config.toml
n_head = 5
n_kv_head = 5
extras = ["capped logits"]
init_std_up = 0.0344
init_std_down = 0.0243
schedule = "wsd"
final_lr_fraction = 0.02
dataset = "wikipedia_en"
Each number is 200 + 40 x the weight over its row's rms, rounded and kept within 0 to 999. Layers, rows and columns count from 0. The size before them is the row's rms in percent of the matrix's.

# q: layer 8 attention query, 160x160, rms 0.179, rows 84-127, columns 80-119
# k: layer 8 attention key, 160x160, rms 0.154, rows 84-127, columns 80-119
# v: layer 8 attention value, 160x160, rms 0.153, rows 64-101, columns 80-119
# o: layer 8 attention output (transposed), 160x160, rms 0.148, rows 64-100, columns 80-119
q84,098,149,156,194,228,279,200,208,155,166,220,310,232,265,176,191,203,177,164,214,214,134,185,200,267,206,184,155,184,215,190,233,246,151,185,256,182,204,259,185,99
k84,104,167,233,202,230,184,218,264,201,186,297,239,236,207,215,144,254,185,188,193,217,229,269,244,221,187,189,157,222,208,220,220,191,102,223,188,216,254,222,179,162
q85,112,152,116,246,154,224,205,253,203,211,163,206,222,208,246,242,204,140,150,281,234,164,158,177,268,225,129,239,243,142,261,185,149,194,220,152,212,193,99,121,191
k85,098,214,197,234,195,255,246,195,158,188,179,165,150,216,163,213,176,148,195,281,251,212,224,134,216,181,161,137,217,197,168,245,180,223,159,211,176,233,203,223,200
q86,096,316,247,215,229,216,228,177,197,175,204,191,210,142,176,191,202,228,226,206,242,157,192,165,122,171,201,201,164,267,171,225,115,250,250,273,238,173,251,323,129
k86,117,282,205,227,232,193,277,159,209,155,178,149,157,168,148,230,155,167,215,183,211,221,156,228,139,186,251,213,201,268,212,198,132,307,181,187,221,215,241,272,226
q87,096,128,197,221,182,186,291,182,202,203,204,234,220,268,121,179,198,186,189,227,213,213,230,206,288,158,178,242,208,199,184,190,176,231,196,153,214,209,145,237,162
k87,096,189,207,222,198,231,281,183,187,212,218,196,210,223,184,284,157,163,201,216,206,185,124,252,224,210,263,260,181,240,151,218,203,193,161,189,178,139,141,182,239
q88,094,147,188,211,190,175,203,214,291,137,224,221,163,122,56,266,181,202,134,213,153,190,180,271,190,212,202,250,143,234,213,180,262,177,210,192,204,229,140,227,155
k88,128,157,230,200,191,191,207,119,199,150,173,256,179,147,148,244,208,254,217,139,173,221,246,235,193,213,205,252,113,196,247,166,323,177,230,218,171,215,162,167,241
q89,099,209,245,200,180,163,242,142,256,242,158,236,248,227,131,248,204,248,250,182,187,208,235,199,200,129,252,216,197,198,222,125,218,169,194,220,167,185,184,177,209
k89,126,143,279,224,214,159,190,55,272,190,197,222,189,217,91,170,223,234,232,203,192,172,180,197,204,223,253,252,207,167,188,182,321,212,244,175,252,176,164,173,201
q90,093,188,110,181,168,154,232,252,183,174,256,211,203,161,204,127,277,230,211,195,218,236,222,290,273,198,198,286,177,218,209,260,205,166,170,181,195,181,168,181,202
k90,101,175,196,173,171,209,274,198,160,253,188,253,199,132,160,249,178,231,238,174,179,189,199,195,202,243,279,170,122,214,243,164,273,91,199,149,205,245,185,144,203
q91,105,182,88,221,167,195,221,229,207,172,99,182,260,208,238,232,197,178,240,189,229,219,214,236,190,161,214,104,142,153,221,138,178,124,168,207,187,237,254,152,234
k91,099,183,223,216,176,177,157,271,218,122,189,145,117,218,223,204,211,235,244,192,178,255,220,252,173,199,192,131,104,244,170,236,192,132,175,239,184,199,224,224,188
q92,097,119,249,209,206,149,236,177,233,194,191,143,181,259,148,184,208,213,211,221,213,246,189,247,220,198,177,195,168,241,208,189,265,151,186,198,254,193,111,184,249
k92,107,208,153,205,195,173,267,129,243,171,202,279,221,196,143,238,212,190,180,227,247,195,174,280,218,134,170,202,239,184,248,266,223,154,152,188,195,203,84,152,219
q93,102,226,260,171,147,220,180,178,174,176,221,183,232,178,292,214,205,194,248,225,147,138,203,256,235,178,141,305,192,197,221,219,252,193,245,200,248,193,178,243,213
k93,095,102,207,192,203,219,124,145,205,204,164,160,259,270,235,212,189,179,195,179,149,173,226,179,219,236,220,244,223,177,284,160,263,217,169,181,228,184,202,137,150
q94,099,123,203,195,165,176,285,188,274,167,270,176,169,288,239,231,264,223,176,151,161,198,219,173,190,204,220,258,178,184,215,214,206,259,282,194,255,298,178,217,186
k94,109,188,236,180,242,150,231,155,246,154,223,161,186,149,203,248,240,174,235,146,191,182,208,282,137,179,266,168,238,239,259,213,201,247,145,147,167,209,236,197,113
q95,104,111,158,200,176,231,207,241,149,138,200,154,144,259,249,151,235,186,214,210,140,173,195,250,152,171,239,169,171,185,151,190,229,72,153,217,196,230,178,190,178
k95,110,172,198,237,103,217,230,276,214,115,175,131,202,174,201,204,181,171,227,131,194,222,208,252,161,155,213,201,159,247,236,173,150,111,130,205,191,174,217,165,150
v64,093,187,249,199,211,208,260,242,130,217,172,255,163,100,205,155,150,276,208,221,159,188,177,186,82,259,202,149,269,258,179,213,173,153,252,147,292,218,196,242,247
o64,098,170,194,204,191,239,131,188,191,209,150,205,190,198,263,211,184,175,213,199,223,273,207,209,174,244,237,198,195,194,195,236,162,96,264,180,239,234,225,203,201
v65,102,115,284,193,291,234,220,173,189,242,188,241,119,206,82,258,226,184,200,150,236,269,188,287,234,201,223,158,176,248,216,221,204,218,165,132,186,217,241,194,204
o65,089,161,234,11,230,142,204,211,173,306,188,223,215,233,211,253,227,187,217,215,269,215,196,199,221,140,198,243,244,235,166,231,126,264,161,132,224,193,222,188,235
v66,094,154,226,187,238,245,141,228,202,195,252,207,167,199,185,213,208,262,130,226,264,169,240,199,182,125,223,186,201,202,188,179,263,196,172,189,276,244,180,233,195
o66,092,103,196,16,230,233,87,244,183,186,275,165,157,198,150,227,232,221,190,315,210,176,219,155,185,184,213,178,241,181,210,214,217,223,171,146,233,256,212,217,167
v67,096,304,253,196,201,128,151,250,222,162,175,193,229,204,136,205,200,121,199,215,221,217,277,260,206,130,230,188,206,262,228,129,150,264,169,208,156,197,200,136,221
o67,088,258,176,48,211,158,182,238,192,247,164,271,219,305,175,153,205,190,245,209,190,159,163,162,310,183,202,153,234,218,168,127,185,165,171,245,151,219,289,204,206
v68,096,221,183,188,230,182,160,217,186,113,243,196,124,189,269,261,139,190,165,239,220,186,144,194,231,193,232,133,151,189,241,245,205,181,196,180,231,224,200,231,218
o68,094,163,226,47,201,188,157,185,215,292,132,155,233,182,235,213,207,178,232,314,185,176,210,79,217,178,229,195,172,121,169,199,181,175,215,195,194,243,211,209,212
v69,093,139,216,205,272,300,236,203,212,233,229,101,278,164,170,214,280,191,189,233,219,156,207,200,192,127,225,207,191,163,249,152,180,152,166,178,233,211,280,161,190
o69,097,262,170,245,178,208,288,179,233,212,224,290,244,143,170,138,210,213,201,136,198,197,106,186,142,217,240,186,203,127,204,160,183,277,270,168,176,230,128,190,181
v70,100,251,151,198,172,199,206,152,178,263,192,233,208,120,190,231,141,203,243,159,138,216,202,165,125,122,245,183,247,233,262,155,189,208,159,146,184,224,202,300,207
o70,094,223,203,0,245,149,234,199,174,229,154,190,183,201,190,261,198,184,202,239,182,186,228,203,166,198,198,118,190,211,195,155,169,169,156,192,248,228,223,236,235
v71,098,160,167,200,264,218,162,174,157,158,193,207,218,258,204,273,143,236,190,219,179,175,202,157,248,176,153,228,292,127,219,154,251,194,237,191,222,351,259,158,160
o71,104,193,255,213,224,205,229,206,225,250,194,282,173,159,189,226,156,230,240,119,234,181,234,162,218,174,190,272,259,203,212,177,231,209,133,177,186,237,244,179,186
v72,092,213,228,203,140,140,237,249,229,166,238,137,223,162,205,164,199,272,151,168,188,224,247,262,249,219,217,192,193,164,221,162,202,214,209,106,204,139,171,226,214
o72,098,157,207,220,107,162,220,274,207,201,158,135,189,263,173,214,248,253,278,228,215,192,218,193,226,192,201,159,203,193,203,189,230,128,172,214,181,169,163,208,220
v73,101,302,195,193,163,150,210,100,241,212,204,170,202,138,271,234,254,154,256,228,174,163,207,153,198,149,206,172,184,246,155,284,177,165,167,251,229,256,142,316,188
o73,101,202,233,81,253,226,139,132,276,216,218,148,259,184,228,198,235,187,139,245,161,155,173,180,267,162,204,192,241,211,187,269,182,172,162,217,266,238,153,313,259
v74,094,281,275,197,230,162,254,236,200,217,207,209,200,222,268,221,150,237,319,197,196,222,203,218,154,192,180,144,211,180,237,164,203,243,217,190,208,205,207,204,175
o74,095,180,220,24,258,220,238,203,200,253,202,190,178,200,217,204,196,206,181,59,232,189,232,234,216,256,97,206,143,181,157,149,215,187,155,180,160,211,283,170,228
v75,083,186,130,193,154,229,183,176,190,234,232,229,174,180,164,143,233,226,126,238,226,185,248,276,181,157,211,177,231,205,210,198,218,204,171,220,193,224,248,234,168
o75,084,226,190,61,125,250,149,151,194,270,196,208,269,177,195,166,205,222,259,219,250,245,176,213,159,181,186,149,277,155,201,140,155,162,229,203,197,181,194,212,153
v76,109,164,181,232,206,171,155,150,159,208,189,157,190,230,261,165,224,215,164,220,256,162,172,96,186,210,191,228,181,176,188,216,245,256,228,168,198,113,177,195,263
o76,080,153,214,527,230,217,182,160,188,165,194,195,203,210,92,239,199,188,209,69,176,211,232,183,192,198,171,199,130,202,239,157,183,183,186,235,225,230,186,162,186
v77,100,234,287,204,238,170,212,118,242,201,243,139,95,234,233,239,290,197,181,200,180,164,181,204,243,260,218,237,235,118,207,168,241,156,168,176,213,162,149,222,215
o77,091,178,246,410,240,190,191,239,164,295,166,283,217,276,150,202,164,190,185,237,181,137,214,141,188,194,207,207,245,166,211,232,202,221,271,120,240,240,227,283,124
v78,090,196,154,199,240,118,188,212,217,153,191,179,180,137,176,125,176,193,192,202,216,148,167,254,265,200,236,204,148,192,163,197,211,274,307,237,222,243,255,144,212
o78,092,171,246,186,221,193,262,217,181,185,216,208,203,154,123,269,205,187,140,135,250,201,232,194,263,216,269,311,180,212,237,229,262,183,241,240,91,176,284,152,248
v79,091,203,185,202,224,159,205,97,128,166,148,116,148,233,213,168,192,246,193,144,247,235,243,248,185,186,156,272,230,204,180,203,209,195,136,150,202,105,267,209,214
o79,092,233,186,171,180,168,252,213,182,222,216,153,212,259,203,223,255,246,197,226,202,89,289,158,193,205,261,199,263,197,197,165,164,265,213,225,236,191,285,196,217
v80,095,209,180,194,261,225,216,190,264,182,219,240,205,248,182,216,212,191,188,179,177,196,112,258,166,159,254,192,117,166,163,194,195,186,131,221,102,211,265,242,118
o80,088,193,220,14,193,125,194,205,217,263,215,246,157,211,188,188,255,260,224,316,195,163,222,211,264,179,219,239,180,205,274,243,225,241,234,139,151,181,177,220,210
v81,091,209,195,198,187,190,262,209,242,231,210,132,137,256,148,241,255,170,152,177,128,224,206,182,260,237,222,186,192,149,187,259,200,141,214,193,260,230,208,148,139
o81,091,133,247,169,204,200,173,177,231,191,187,203,258,269,169,225,260,219,255,192,111,232,180,202,216,222,205,228,210,221,165,304,236,135,247,174,215,135,159,158,186
v82,085,256,128,192,280,254,149,255,150,232,167,192,184,248,163,199,150,222,260,235,220,181,191,146,167,199,202,224,158,197,230,207,281,245,210,216,232,231,201,191,188
o82,089,212,187,171,212,179,193,243,197,155,221,187,273,132,191,202,241,197,179,267,165,194,193,154,176,148,243,215,131,201,151,189,187,229,145,253,260,213,227,202,184
v83,087,97,156,206,191,215,243,203,158,176,268,210,270,214,227,205,201,251,310,255,216,191,231,209,243,196,140,283,216,256,166,207,237,252,217,159,151,190,192,230,219
o83,090,164,237,215,200,236,256,188,158,230,295,165,221,138,271,205,294,206,226,175,292,209,182,255,200,228,147,139,170,200,195,195,213,224,199,228,170,175,172,207,149
v84,088,165,246,206,154,205,203,183,183,244,224,100,193,176,203,272,169,217,182,168,143,148,205,79,299,178,230,182,204,181,233,182,263,220,174,165,239,169,178,182,245
o84,094,179,201,299,179,263,192,171,217,178,197,224,304,211,207,240,205,212,181,113,208,175,194,161,238,213,268,131,164,154,195,157,242,200,169,213,172,230,200,89,220
v85,097,228,205,196,157,245,132,135,201,200,207,165,227,110,158,169,274,135,240,208,260,207,197,223,231,182,156,224,208,270,223,198,287,87,208,218,146,226,177,56,171
o85,102,279,207,142,173,210,228,171,193,135,213,224,208,228,166,228,173,203,143,153,183,207,136,180,216,245,206,227,222,226,177,220,211,228,202,251,279,165,190,166,145
v86,090,149,162,197,158,229,218,284,161,204,177,227,237,210,272,140,216,165,199,241,254,203,220,253,291,199,234,288,190,182,238,217,217,196,161,186,257,180,257,146,199
o86,101,248,209,282,193,176,216,187,175,176,182,162,181,180,208,183,211,182,182,241,238,203,185,154,150,239,284,235,221,225,203,188,195,223,301,230,156,124,232,171,186
v87,087,184,161,202,177,179,181,195,256,190,197,240,178,203,172,144,269,284,210,187,223,213,220,221,113,214,174,241,200,234,125,175,248,191,223,196,200,254,199,227,244
o87,090,212,165,216,277,173,232,146,210,241,234,160,139,206,217,237,274,249,142,234,237,194,225,172,153,250,151,231,244,244,188,178,188,286,175,217,223,171,191,249,183
v88,097,121,295,209,183,160,195,191,140,179,182,174,149,253,140,159,200,223,245,138,221,157,226,251,200,278,179,219,184,184,181,150,281,264,190,190,174,160,229,204,246
o88,096,192,257,371,159,224,208,166,114,205,169,228,183,203,146,126,175,206,230,198,257,209,199,192,212,242,187,181,191,186,194,201,236,204,261,212,148,188,252,245,234
v89,085,292,195,195,182,158,188,181,242,216,184,181,181,165,287,236,255,159,231,209,195,238,214,230,185,229,196,184,233,225,210,161,239,191,183,200,250,177,174,233,196
o89,085,127,218,235,164,277,173,230,195,122,179,246,137,161,230,173,243,198,168,262,166,143,195,231,213,168,138,226,168,185,274,215,207,123,214,192,251,263,197,137,220
v90,096,199,185,194,281,201,196,181,237,206,135,256,236,169,161,243,154,143,206,167,149,180,208,270,187,187,191,192,235,263,279,226,206,214,183,168,192,158,192,160,185
o90,106,161,191,119,230,195,286,235,146,224,142,253,186,309,180,177,171,165,198,270,215,135,155,266,210,178,205,170,124,188,175,197,207,231,238,201,164,180,221,194,164
v91,094,251,173,198,228,155,271,184,236,187,158,199,158,239,163,171,189,191,208,180,174,200,181,142,237,159,225,226,216,301,171,163,171,263,234,263,176,136,242,172,167
o91,100,202,221,281,218,170,219,235,171,182,187,206,203,203,210,207,221,138,194,171,130,145,179,183,212,250,167,276,195,226,206,192,211,203,236,157,153,200,164,164,157
v92,096,227,174,203,164,209,184,163,207,211,223,149,211,222,144,269,211,275,185,205,216,238,209,170,162,198,198,340,162,196,232,198,217,197,217,171,162,204,219,204,242
o92,098,169,159,247,161,223,186,107,226,180,213,206,164,202,164,199,221,188,187,123,197,167,193,250,204,125,195,210,165,186,213,215,272,223,151,202,211,231,186,200,217
v93,093,186,283,206,195,200,238,216,142,122,226,196,231,215,207,272,204,182,173,208,253,240,152,226,297,201,226,230,184,208,207,147,188,193,137,198,201,167,211,244,203
o93,094,227,159,400,168,203,187,217,125,214,180,223,187,141,202,241,142,194,191,177,260,181,175,173,270,210,177,181,290,176,181,235,153,165,202,197,185,219,182,244,202
v94,088,217,140,196,174,239,202,164,216,202,207,212,139,225,191,144,157,280,301,255,129,197,231,210,241,172,230,169,188,203,266,163,247,131,198,235,190,177,184,155,147
o94,091,267,218,266,195,169,182,219,271,193,163,192,187,170,219,207,184,229,131,169,227,196,247,172,181,228,199,204,209,233,148,249,150,290,215,174,165,220,196,268,188
v95,089,258,223,198,175,211,251,157,195,176,206,184,254,146,196,252,152,161,217,250,225,178,209,191,213,158,199,209,193,229,190,246,200,209,190,219,199,256,251,241,237
o95,093,263,177,270,229,219,235,224,188,206,257,261,231,157,152,264,221,174,143,121,203,107,190,184,271,151,199,207,232,178,197,222,157,183,177,190,219,148,213,174,213
q96,089,287,207,192,200,170,252,122,179,219,150,228,206,190,171,217,198,244,217,215,119,256,173,200,165,222,209,156,174,191,153,132,189,142,237,240,272,189,218,208,209
k96,094,204,172,191,238,184,133,340,181,212,185,202,159,166,172,252,213,244,223,174,139,230,188,204,251,229,237,150,173,181,163,234,201,138,126,260,202,205,180,169,148
q97,090,145,171,211,183,175,201,251,182,229,191,171,263,171,215,178,175,126,248,247,181,158,162,154,118,273,204,161,307,227,190,216,264,224,183,197,223,140,152,173,153
k97,093,225,210,189,189,236,179,123,151,203,268,214,215,178,176,207,157,149,214,222,137,228,185,180,202,243,148,274,235,213,230,130,241,155,244,289,245,270,277,234,125
q98,086,187,215,198,222,185,173,174,136,240,188,198,169,194,199,153,215,192,219,206,263,197,216,249,230,206,211,177,237,165,145,192,134,131,275,156,222,290,178,197,207
k98,104,265,227,198,223,210,246,118,245,104,213,189,126,220,186,235,150,202,141,188,225,197,196,233,87,226,245,198,170,290,204,169,163,230,193,171,182,229,211,237,228
q99,093,177,200,199,157,191,215,139,190,219,138,216,217,164,186,199,145,206,291,150,215,217,189,233,158,206,235,158,176,109,186,201,177,202,240,210,220,249,206,227,191
k99,087,193,196,188,216,211,203,190,186,209,252,190,243,183,174,175,221,130,184,262,166,141,253,199,184,238,172,279,232,224,233,192,181,132,224,222,212,238,180,190,157
q100,091,156,176,188,161,208,206,146,238,156,115,154,277,194,246,228,221,201,211,147,219,230,219,203,246,213,197,189,229,183,229,194,216,251,237,195,196,196,257,175,178
k100,096,166,212,208,223,160,227,256,168,224,195,223,170,266,211,248,177,128,211,246,213,215,212,244,218,168,172,218,161,167,214,163,179,183,152,236,217,217,208,212,161
q101,091,253,220,191,187,203,197,212,201,182,280,214,190,174,167,203,205,157,165,221,207,137,220,160,193,188,169,252,217,225,246,183,211,205,188,176,204,144,243,198,226
k101,085,181,173,215,180,247,114,210,147,259,123,195,149,249,223,171,161,257,238,212,163,252,198,187,181,226,299,117,200,206,126,163,232,186,137,235,218,166,245,187,171
q102,083,247,210,206,219,173,181,201,131,183,223,255,172,183,211,196,240,235,217,203,205,157,220,270,181,213,236,178,169,234,196,247,297,195,178,218,150,221,200,210,187
k102,086,298,194,206,260,216,167,217,223,225,208,149,149,229,155,200,266,207,145,181,236,205,163,231,207,275,198,205,188,176,191,212,160,263,248,269,165,173,274,207,208
q103,090,165,193,206,207,173,208,308,223,228,211,154,243,199,203,203,216,191,189,231,168,223,236,152,158,158,209,224,228,229,167,218,113,163,229,138,285,237,134,188,189
k103,094,131,226,202,294,221,252,181,246,203,221,269,210,258,147,201,305,170,242,257,207,137,285,229,194,159,127,242,185,180,252,211,215,205,274,230,212,233,200,233,269
q104,086,244,211,195,226,153,187,236,242,194,196,138,219,209,222,170,189,190,167,163,271,229,219,206,215,213,134,201,202,219,227,139,210,243,195,237,87,100,246,239,198
k104,097,152,139,194,191,172,217,171,239,143,144,198,213,142,185,196,197,256,194,103,203,228,199,266,211,209,231,133,191,220,163,194,187,160,211,212,200,176,166,205,167
q105,088,197,201,215,223,156,122,191,175,250,209,171,151,236,216,196,104,160,170,275,192,177,215,134,200,209,155,137,211,191,214,181,172,232,186,211,219,168,210,194,235
k105,097,150,199,207,176,156,155,209,195,189,262,212,216,198,235,200,173,171,234,144,113,161,172,135,236,156,211,148,272,171,173,182,188,212,262,125,219,184,219,297,149
q106,090,184,208,179,201,168,165,184,228,262,228,180,166,277,112,159,166,260,164,196,215,189,202,188,219,186,132,154,229,176,235,159,175,200,148,236,218,137,280,209,267
k106,082,102,195,173,121,153,178,218,220,307,244,192,237,132,231,212,190,180,274,198,192,187,188,179,276,249,207,181,212,200,205,217,145,254,193,164,227,224,170,164,231
q107,087,124,185,210,128,321,171,118,167,216,174,109,257,225,202,172,229,241,228,273,164,171,187,211,237,183,219,231,150,183,200,246,237,225,129,203,269,185,142,168,217
k107,089,172,232,227,223,263,226,235,146,201,215,246,258,261,175,213,145,154,136,217,201,172,271,174,245,222,163,228,141,221,191,162,108,202,243,264,199,232,210,214,178
q108,098,204,225,182,195,172,216,205,230,285,211,207,213,227,173,111,250,250,222,255,198,197,263,190,225,124,188,212,233,230,239,210,171,126,122,235,195,215,240,273,276
k108,084,220,185,179,278,199,197,296,198,219,230,273,245,148,221,186,160,267,186,235,234,203,197,133,202,278,177,185,203,149,201,245,204,157,189,247,156,200,222,118,157
q109,088,199,179,229,192,167,216,204,187,218,238,244,248,217,189,170,246,219,210,214,204,154,185,206,287,138,242,218,160,207,203,263,240,242,173,181,263,228,165,215,235
k109,079,245,215,219,260,247,258,232,149,198,168,223,236,228,155,199,209,163,147,249,264,209,176,150,311,156,199,158,184,276,172,204,135,240,175,206,185,179,199,204,193
q110,096,274,224,113,193,184,211,185,212,259,234,189,224,206,159,226,206,219,224,173,219,203,191,163,189,229,111,174,211,249,222,148,282,214,198,230,169,246,277,187,273
k110,078,193,227,136,199,141,139,151,237,167,236,170,146,160,157,208,199,285,232,155,163,241,216,192,199,239,233,241,204,209,158,186,237,245,200,226,213,235,191,136,258
q111,091,140,213,220,167,201,216,189,155,245,230,227,145,236,242,173,280,227,199,228,221,127,248,145,144,247,113,155,241,157,231,224,205,232,251,151,192,185,147,211,170
k111,085,152,257,246,197,145,167,159,162,187,218,259,220,230,248,207,241,274,185,186,175,126,279,182,226,108,230,209,161,181,199,211,223,222,256,193,215,249,174,181,187
q112,095,184,158,207,208,149,156,207,252,154,133,179,254,210,154,160,223,253,217,181,153,256,213,210,194,191,179,212,184,236,161,168,171,167,241,228,216,153,202,153,278
k112,097,259,169,220,140,191,223,147,241,167,199,212,216,209,150,166,185,269,198,234,198,216,197,282,125,221,230,174,123,282,221,223,220,213,189,158,216,178,198,184,274
q113,089,190,219,223,230,261,213,155,215,222,224,165,170,233,219,267,289,173,163,164,263,194,192,155,284,163,201,114,158,257,215,228,181,213,219,271,226,213,267,245,229
k113,101,192,174,234,217,185,186,209,176,214,208,225,161,201,160,248,228,172,127,220,206,225,177,142,249,262,175,207,230,200,151,204,173,211,245,232,235,184,179,245,153
q114,096,202,158,183,208,214,279,271,234,223,253,211,190,133,193,179,200,290,238,246,269,235,281,176,268,160,258,203,227,245,200,189,247,233,257,126,128,202,246,205,179
k114,082,202,151,202,197,236,272,203,208,152,196,263,174,177,160,192,174,237,207,212,211,235,243,145,188,129,217,206,200,175,196,165,248,132,163,216,158,197,201,155,147
q115,106,147,218,253,171,229,145,211,202,188,216,203,271,220,154,176,168,112,214,216,204,199,157,224,265,166,132,141,236,227,242,224,181,169,164,161,227,222,157,191,172
k115,081,225,250,212,273,201,163,254,233,127,214,255,179,196,187,178,176,196,86,195,191,149,223,204,213,159,168,142,222,149,206,138,195,202,233,128,173,229,185,196,251
q116,113,163,220,282,235,164,216,261,175,238,205,215,177,148,188,199,193,170,237,208,260,190,169,145,129,242,172,144,194,201,177,164,214,203,175,176,140,207,152,132,233
k116,073,207,218,287,145,211,178,168,119,223,175,167,237,168,153,179,276,165,206,158,228,205,214,237,179,177,216,122,219,233,208,174,159,135,178,190,207,176,217,153,271
q117,113,239,222,220,209,134,181,200,234,214,115,147,209,223,151,212,186,125,253,185,163,264,247,188,234,140,226,193,229,202,221,166,220,217,198,132,179,152,182,239,296
k117,091,237,258,238,163,202,212,171,219,248,213,127,223,173,164,214,146,112,237,218,228,189,226,175,207,256,259,213,265,214,173,211,221,321,192,140,257,135,231,243,276
q118,093,200,209,178,254,160,215,207,204,186,192,200,116,201,172,224,205,203,206,195,174,193,248,271,144,162,184,194,150,191,236,197,212,98,209,198,165,272,187,169,203
k118,096,254,168,187,177,207,203,173,241,175,192,246,142,189,176,179,246,244,156,202,193,195,220,178,206,133,167,190,179,178,262,254,231,149,206,122,170,224,128,164,196
q119,085,221,250,224,142,192,190,194,123,218,296,203,209,244,208,244,178,158,191,169,218,162,151,202,159,215,140,127,245,197,223,240,159,250,128,216,255,213,236,291,194
k119,102,254,211,230,210,159,172,243,144,225,260,193,207,224,215,203,109,168,187,212,241,189,191,207,218,232,176,142,287,222,180,177,154,191,267,177,205,236,260,176,182
q120,099,205,200,192,226,154,179,297,271,208,184,130,164,175,238,141,224,276,225,226,161,275,222,241,196,165,220,216,232,259,259,195,286,233,256,227,159,130,260,132,201
k120,084,204,230,230,206,208,199,256,195,241,197,208,266,189,147,273,159,210,244,187,226,243,254,160,133,219,178,173,179,197,161,234,186,145,251,242,237,130,154,243,210
q121,101,160,242,245,152,171,212,215,232,168,208,214,211,279,208,173,254,228,132,173,144,217,202,198,233,144,136,163,184,150,250,203,240,146,183,171,238,176,194,222,199
k121,102,163,274,213,171,220,230,201,228,110,249,220,176,159,205,201,148,204,168,201,191,276,194,174,228,247,143,198,222,202,231,176,202,164,275,206,192,174,190,176,217
q122,097,167,224,166,280,260,198,183,193,242,216,156,220,203,179,172,175,211,222,255,175,169,202,244,173,184,166,216,205,193,136,175,179,221,271,203,181,224,256,226,192
k122,093,132,191,205,226,270,189,155,171,285,186,137,243,277,254,198,174,205,158,267,172,238,163,226,289,175,228,242,245,196,162,214,141,196,201,199,232,184,226,216,173
q123,092,236,200,198,197,182,276,257,202,224,191,212,243,152,237,177,165,187,207,260,171,186,222,180,176,253,182,280,193,204,190,206,148,227,234,190,224,184,211,171,137
k123,108,138,172,173,250,164,224,136,254,243,213,172,252,132,196,268,145,206,205,168,172,226,178,210,190,258,188,223,216,259,252,202,152,192,219,227,206,182,260,262,166
q124,097,247,187,201,182,258,191,181,146,213,195,168,130,185,199,208,162,168,214,193,221,212,221,225,229,203,137,179,156,221,270,176,236,126,155,291,134,223,198,169,171
k124,089,221,234,177,193,200,256,165,192,152,134,159,180,174,196,151,240,191,209,200,226,231,228,182,141,174,183,205,169,246,267,185,208,122,244,304,171,212,194,169,87
q125,098,207,181,198,165,297,232,203,173,264,246,188,131,256,155,212,157,198,196,210,176,192,173,233,252,136,212,119,260,216,158,209,156,213,219,237,231,292,326,199,212
k125,097,239,217,205,242,200,256,237,199,204,176,194,163,194,136,227,139,180,177,211,197,240,154,167,230,178,241,211,241,222,195,233,110,163,186,181,201,253,193,152,201
q126,098,186,196,176,179,257,223,209,183,184,167,208,207,239,280,208,159,184,243,169,183,204,190,288,145,211,175,220,222,195,112,125,208,158,178,219,209,234,228,195,232
k126,089,202,297,201,214,227,248,203,195,159,178,162,179,223,164,74,283,233,289,203,151,269,210,199,160,168,267,146,174,246,216,210,160,199,143,218,146,181,213,183,229
q127,169,103,198,226,217,192,202,194,229,168,143,150,240,280,282,238,181,157,260,180,286,131,179,200,169,171,259,230,221,155,128,243,210,185,135,215,216,199,245,222,245
k127,099,191,209,225,226,192,214,243,183,151,142,168,284,229,224,141,266,157,200,192,312,172,201,220,159,133,234,172,205,187,225,175,183,193,156,239,148,158,167,219,241
v96,080,135,270,201,169,207,180,174,214,261,198,192,187,211,244,172,288,201,171,199,179,174,214,213,256,170,159,197,189,185,255,197,313,213,165,170,241,259,212,232,196
o96,075,268,158,117,146,198,230,194,154,122,237,221,191,174,135,136,218,177,266,231,177,221,163,229,173,183,252,183,214,192,162,208,88,225,202,213,176,186,246,202,207
v97,091,232,229,199,155,155,191,224,235,232,174,140,159,175,217,199,199,265,186,171,233,177,154,211,230,202,156,142,208,236,229,156,152,256,236,180,215,288,206,219,205
o97,101,190,204,143,196,182,208,197,170,227,188,247,236,210,194,214,151,166,208,416,170,229,198,199,188,256,252,211,211,190,190,194,150,136,176,196,204,167,192,158,182
v98,087,244,116,201,217,206,156,229,207,285,222,260,195,188,186,203,221,219,194,222,281,233,214,128,221,191,264,236,189,245,136,221,161,64,281,294,172,159,169,205,248
o98,085,190,219,194,227,223,213,180,231,199,109,187,230,272,198,216,168,239,171,129,162,131,187,209,215,240,137,170,242,176,222,181,314,281,169,211,258,202,230,211,208
v99,082,208,174,199,198,198,228,217,242,210,156,99,158,212,148,237,272,255,175,155,190,239,176,183,152,205,190,261,227,211,207,194,185,164,224,138,210,191,205,255,198
o99,074,127,199,216,194,160,136,189,203,157,259,195,183,174,216,208,164,236,192,148,196,122,230,183,258,165,194,141,165,199,217,217,223,309,154,233,155,144,198,189,174
v100,084,124,200,196,293,195,161,235,209,259,214,152,182,117,175,236,219,183,194,226,199,194,262,154,241,174,183,256,229,186,208,262,113,219,168,260,150,195,221,144,198
o100,094,202,233,219,183,222,170,123,176,157,252,263,198,235,209,147,243,190,224,20,207,217,199,256,134,164,196,163,102,209,199,179,270,128,168,217,239,256,173,186,227
v101,084,220,154,201,224,135,235,185,269,187,188,196,182,211,229,195,181,148,269,209,216,210,215,212,207,204,209,193,162,228,147,104,145,271,232,173,163,226,155,257,189